Weights of a small transformer language model.
Size: width 192, 3 heads of 64, 8.55M parameters.
Each number is 128 + 32 x the weight over the matrix's rms, rounded and kept within 0 to 255. Layers, rows and columns count from 0. Numbers have three digits each.

# up: layer 8 MLP up, 768x192, rms 0.152, rows 724-755, columns 0-95
# down: layer 8 MLP down (transposed), 768x192, rms 0.145, rows 724-755, columns 0-95
up724:120123174123132133102049091152157100130124148143154014103150077137079110144128115127140105143162137117112113184101141080108105174133105140080141180166179062122082138170139137116125098151119148119015071095138153139113093080170114155150058106042159131116087067121098108173153155126165177170
down724:106078140105129157135122156155145068145095107066143093124100108123149130137131134145157193140102141123142091146135121099128153116105132140105156104162082148140091138118144140147133066129160191087105104063110100148086068128153063086161141143114067166141104152200123107160079142109171184138
up725:152136142128136126082115130136147083101084162105173165141110137076085115132121140083162132188148157172155187123094135151135170089111106119136121151136123158177123129151081121168157063148141113113109113061102080119157117146132128082162062068121126126091202096107164153180084121082095117117
down725:118149165138122138196121123081150110143076065132154087156078131151096174101123107169179149114133124196120113086145119118123089162186143161092083125127115158132124104124088171102135143141183072180161117109118135149138147098174143148097114144118145141112132105099126132107125119094135112155
up726:130083152124110138142144118148118077152086082138143192111108109102143143163193148149151172173145148113085090119083087104175124135107101146151129173078144163082084156150116173129122132147093106143168123117124117093108185193116165144143157116169140118161121123078126078138092159148160114152
down726:164171109156164087122122077108092162104156154080099092120076138160135198112058127151157135118107135117168147066133114164145138138134135122120100127154082077108150121138109106161109155106146078166108163211131161088089165108157142082090109093105083110111157131129123124111137116093103186099
up727:151134122138145129125142105117131120134121122114112137119126113104137120118121120125138140137124139103125121116140131128129126152140093128133125128131145102129128132169114150119129124112095118139129130102127113102140135143127136111113090121116124130105119119122142108127137131127132140127
down727:122149125131127134133126136152117118139148131114133143151145114148128127126134142134127126137121121134137119145150134128115119125124119112117117149154114148130114112124128139136136132127125149146135109124111140150126122114166135148144139122138123120123144115124108115119116123141121146134
up728:119141132135173128114107137136184122137080139128120065118121024171174133083191106150134124097070144123070103102091141146147133120089116119114062159146134125116142091163109154157123118125111078135117102093163108158133113139182123140174124164124154091111143120127214146167113124179149210132
down728:108116183146104090133219166084082122150149165158183212112129155083095130161100159124173156136144143190156116098144136123143150129137123140128146108096108120196101157098106097050111122155191045156088140132111100075152176114124167170098124145138134121095079115084076108092132097130124097141
up729:167057077056196116038100064113096057064099031104111150087145195195098085090052161121155084206092121095125106150076165069121185164124139079153179141088088127107101159144154128115129109109096106150170112091068187206136082142108109065159047131161093083086149130159105181137103175074096116123
down729:089140124145204084159143101175092114096183156113213120073092138095137045173104168122110164178133170153126102103185184119158123092130175091191118093168148172100117106168169095055086097189022173196122137110126188083058119204144115145119146132124163147172084091135128196147161218120178167095
up730:184087151146116125096111126132151079165048143130125141122082205113129105126184138144141172186146164154093156191127104130121087174124063081118201176097132118175121124156143182125142128101088142083166101132140196115124127131100142169147116155151158153112080150101073089118115152173151108175
down730:103129123162094124098121153106186124128099134168121081134206132202128121152088116140088116125175106114108154101187123136124107115121047173125076117121095133152171178167149130142113161106049129195142169167186119172144151150175143101136156156168091167144103112147096143123112062112118074097
up731:185082082129129129132104122113107132129189164110107074113146101132144115064134129117107129106128134151139141095107156153096114120171124112157152107166141155153157151145123111171116116145116108085120107098107142089116106063128099154130123107064092158111120140116078146127139114168162118109
down731:129112153126129160082134080110126132093102134153126135175137109122089163173160101137096140117130096120115156172083078149179148160155146103135189127111140131064149182110139131142089114068127114104129116139115133119109145100124107142116136172110144102143104129129186101118104112164135085128
up732:198146098137146101126115090078094135126124172085120123175125168080119108128181131181150171104102117114084171140091077116132155136123123162119180184115133150132142146110039155092102091136070069147197169108147102104081174124121111132156161138108099132163053077096094107085143088148183099090
down732:077091144104115167112144130133154106222148156123093090149083150133106073101126177143146193093102052094141158138113100122138167139111156116129119186132094134035073151123102124082132054114109091115174119089127076117097154103156100123142110117150115163125092129129061147079138081107103123102
up733:151106111098125157090075139193100065147123175117176173048161149168150162080172179081148119199158075061139107154091089118086132185116171175112075078119154084134188131162098136151166162135094086140166077100092165148150147163126115166107113116111170128141104108142128147085142172062198124164
down733:147058165120157088159068114102123166121159184054180135192112117141135147142151087099166157107111043114131116153059159082105086163167197113104116151181128103146150165136138070134216124154103125110043123107096119144185150092215120188087126137116105107154157127143153083113145099125122103177
up734:179120159131139083143169062115137141112093101123079117123137100092124122052186094119154139146113134123131138115151075133167111157098105131086128079101108133164115172156093168172084141121113091143049091119155116152164208140106111094115088091108189078141131080062101099127133186096156080139
down734:112108170093110118080165120130172178137139128109080085123096104150135135139184118144144196137163163089165070112145172168125128082129147106125113095167074156150106175193120110149140114138064120156106155073131135114143139122085094120138113156115170132136147140084135164125144112138127131101
up735:134147108140184108143168150113145119124147127091095153123112136143103122139152170070182126147134125115150180079093104111125090104084123177067111143085143104147147171121088136139127107162126093106176135050167097122163121145039135133089066060183108110165141183130084097125120166064162138135
down735:155131096093103149179092109137147164103104120091146115160190100144121150232085112158102093116134103174135155125156082108092127147126178187115144089102139103143141150150138097130112174112044125126166212204159111100076101081113085064122149144177165068132158160143156124080061083127156127090
up736:153102137053208147137130116110125061162072134156120122155105157182210042130141128124101141134095119085141079099138176121121149204154131074063072102089132144103167129179149127120063122112097121127141149093114175127109082110136159080061124151081101177157126154115083074136181082050166089113
down736:126128176118126096168137165113170126098098116145159064150097130105145125167131156133095130094101116150168118124174127092147135088162086175082110111132225127153059175138169079122121093088179120110078110180197098153029119126115190156063066095086131167130150120086135108115173121072137118133
up737:162189116107131185092097126146113061162147129149092078135163157167119125101113121085169120174099064132107141078119089157090203202123107136162168123130155084123163104152101063128123146104107146152137081112240146106114138162110147123091112107116070123070142161147111124121142088152133159113
down737:118134164141067110096099075152211190122119075160136073142136116106056087115156158159144091145111115097117095096132140110073136095146136181096151083147121176128113172066122080093127181110118082140127153180166092156117195171174199108155102142133150109159149126160126104104164161136039105153
up738:187168134072152069137095115150000112136150105090141201106109135156117156148094105102202150119077124180163083159136105147194213122185073139155142200151166173106144143184146199168083148098096140074178132080137129077149107159122181134110096152177165080063098158119101157150155077076202103156
down738:106139098100059112124104165040038141079110119142112141173099210106104136117151104131070145046169098114144144100072140143109167117065130163113120087136094103092141086150128151189094077167083173175060111094144149094119138163174145126135141082085115130171137141114102132083136119124107088126
up739:160112115132159130119164108106134106153082075099122147160114146110125134130095130088145156135138098140144116068087101057163102188113052155108135140091177113096110111133146102096140113111106106121151142129137098148146136146115150121132083080146125075195123088109150114075049146148153119128
down739:096124159144111119170061127139114115093129148144141098088225123175122123134180140140138080111140164072157113137112160152134173120125110091152073093150074136168101093127075162117128087146149115142130132137080161128150133151156166178143177183111153191119145180105080121150131161124112135146
up740:179105175148156139128157104108149120144070125149131083066115135054118142069182167138110135203102122067087106103172162111139111154108123144180195104162166121088126144145119111144163074130098057152104069115126084098115144158096129126135180108144085087159067087106138085135124153129094169176
down740:105126132189141105172076163146118132132126180137197080124149170125128126104146147139125078125098130090130122158150162111161207095097157121174124152170084186150116024123149118121122141151178158125092062084088146105096110172122182114129131193150132130125115087073140105127114138137171144127
up741:199127121141119108045163078069074184161102152097111132113142136145167115152116098119227165111113165163093176084209106133086195107087074048117109170175171121158115117134121176090092134125094078089153143111198027102121110179149178120165086110113114101103151111120085115111186113145156121102
down741:131060131124119122120153144149078130165113128085148107144146111161091111200137143113113152113163146094184174156166176142149147152120149116113134084135132101198113187165176135088139097141072152138126110127158106121121204095099150125136089187105090146149144142048133091117141046177181101133
up742:139125149141142116117157059150091146106112114128114175134088111140161169127101150111186124122164107121102132122147145147147204133147049151112092104094093147159161077139125085185121084128107162106171161113158138142117138196097194133111124136125179096117164120112106098134105126156142125186
down742:122050092132113089127112129132133134191150133115137149082153132120100138109120131081132103111147117117125137120119117126168042102163187182136170150169159123120106144074111144147130158092160147177106109149157158053132115151179132097148130119141084108085143115117137051176119145078176169145
up743:105103143137147104105142104117156069145081133152113156068134098162090154149147107139123165153162111133124101137124123128118135154138147142156094111132139147138113175144092141126129120120099171130163213117122162123127125185114101133142149102134186121104172114145145077130161146125169123085
down743:127114104141107157121111124153152163140153159134138135180170117125109125120109099099109143125125150126112152125101174107121183190143157070112112151142112124147117130134156131182087152131033137146158145094116121133122104141123116185140098119150141087123079099119146168156121109096161112101
up744:130140144144129182113104073145077118133086066106153100121152084074143130132185150164170141151126070154159159096138154120104159118106135135109114095137159136122165159184191111092184097122119121073074059097140148116203150186114162071196100097178163121166129124157215129163127086116125136149
down744:075128127148122101137176150127116083078115123119136151146128172122152121146170079045106103113124149140152103090132164110130197114129131221183123093090221168108154100144103083078111167109185113141106179204103146096127128129166126104116178202086128122066137144087089156144198123150131152074
up745:203094142102155090088135146099123081120158155106107151163123145098155104112213111187113152159186078132134095091098117130151062168123137156124145120079117152124122139109126119130102094093120136103150091087156117125149102122134090141120100109144159160100115140139152131154074109156145106118
down745:137190142174145136186156135157175154134189085130146103107157142131125153130137130106169148147132135135160169146145134116103139139088147061166092153110121116182132091130140088120145107137114118145139134172081148124097107119156148142110095159121163118158140157128120099142084066177081129164
up746:165100173080145134092057110130161104189115134107125071088140176136117082067158145169096041095091092157136120108098196133089156137128099143004173171129140164116090106159144149128138136164121081134077073083122161108158089169132105135057124095172138138120076063120147121118150127133156162155
down746:173130119096102124122155136118105113116101093053131112113133149140167073177121107196138099099145067125138184201150077118131121118075114121156155159144112156107146191132169161143197144098077193140104099060174098206067111108069109114111100143180086109127139159192092097194159084113131099173
up747:136168163097175130132049159098180083118115142146137182129114102104168109099126077157167107148105097176154168108096128142165171195115087103111133138125148113132120081187142169099118155186115186088110119104081085046140106169162196070166162137103182147121128160123110102066057120170191095151
down747:095094096118093070052102209122142185167168119109189149135144119134144082068166100128068171191129101146114120165143127118127216111134186141133137119081136118192087107103123125151160164159101082133095098127210101162132140101151164168086176193112152101116131106142087081104204154173186133100
up748:101150137159150140146128075097208143138113167130103081156126092130103102172123092119109121137107161090108142149068101088121101105146131128112157108144133064148122135146151080177060088125109145144105170099175069115104127130067107136172079079142134128126132066082109127139142154152158143130
down748:105091160134186025085123181113090118121212146110166108101087127170158134156179137101118140142113093146142119105107171160154148147171176109174093200099105142121107078049148117150107122163151096215100170120104092148150146110128151102132153144115094097066174105083135149146076113134123133078
up749:189127168091154134106093085123096084148127121112100080090116128129167102153143126164130118160106143105156114119180142173130091142200129143139151138134125139185129082126075152190135099136098116145154130115108137095141114115102092140098145158133115143153118167092124119141155097121119126125
down749:166109097085076095125125107148147126088153078160117120113138157112106136152166129097173163055094160134152130113135180115116178130104096113139148138103129147146144120128164121144190141200217092194104119127105123103149143136145136133161120092092155177146157164099121122127193146113145146176
up750:100141136197084173080092071114125114143083086133145093171163131150075084123115133068126109193075129108117093110084132138152163134100112125113104092084121157138142141148165073131133136100090120126110129082144122094159143178144112126122149139096109140121122058185161056153182109105157107143
down750:130142112103107190162121145156108112099166091124100124153103066136108140182185182157155097113172164131230182193157102135147129103069102173112127094125120140110161080133122140146092062227104186105159174110123156150080130166104150111113117107142144098152130128135113137137120153135186139149
up751:183120152093223120126078135131120075178075134150126133086162103109192060120144158141182121174149120099086104117113199162121141229154074113111144092131178063151112088127170188136182136089088144163139167107122116107127128107107140119193072126074156137059139145135087043108047142153128146098
down751:086159141141125110143200153076194090110091137125190088128091114084070131066120112109201119112189091062127114142151184163208186112161170132100110179170081122157171116177150142096192064113122156104093127177125126125192153133179136146137086109129129171150141116109124130075104104158100116100
up752:164174125155144124099183133156071063154112121083124146065150161137102143079097090143148117111097103116076163138135107139111118173163132122086122164182107098146180177136141095143159127115119079081068132117164188162192115098148154097158148102142177143135113084073110181149072115127144160097
down752:072071122107130140098108151161093157153125160140127124083185147153162175128167147170145137157168137158109106131160114149159083137133188151130124195118126125138153094069164157139141129102116142135129118139136173123078151060147148119149169144156190112126133149103150137108100108150117148171
up753:131138207158094100106162114066113157123114188115043093148136127128129117164164091083147177201146179121135182062147135124078195156164077138124080117124229076159148145148105153169179118117098139131136182123177151166164126101102147120180140117138126085095115099129091092100078154122125128134
down753:089146169114139151107123083143101161133137105116080094132117115143090155158150135130104119146144175099115147133141114111135188055103108151109132164128113150128144188098166102086081097089046133174086126126135099113073153119193117145173129169152132075149076154136135131100137091161096139131
up754:182154166125125125059124085106139173144097143100076134101125092109157098084123136120128184101105158155122185100135032104142142094134036094099109129078144132111154149161099134097078155058115147096150101090133157131141098198080176091136147162132130086104087088128197094153139083000135155147
down754:189163190126073143183092094121109149129189088078109128127155103131099100213144210054138061127169184150092119167155157111106074107193149059115159194093137141096180104154148094109149034145061134124107200115113094087137062124098125102171214126162139140113084192098159067108097145128104132156
up755:076178165158102211072212043093095136109078112122134106108124186141077136109086122109145101169116074102087162119110097182145091121142042128075087117129152096090175106154104130068112099116079047217188180089200130085097133127086126136134116085047164120119169062095105112168196077110195155088
down755:122128148080185163162136176114072132084145108097128070138163139118171122174089168148121145129148191199119100070080104192191100058142108153131070107188121028102076124183100165207031110130103114088141174060145149142143145198112048102143149175098132085116096160133137090128204076160074112125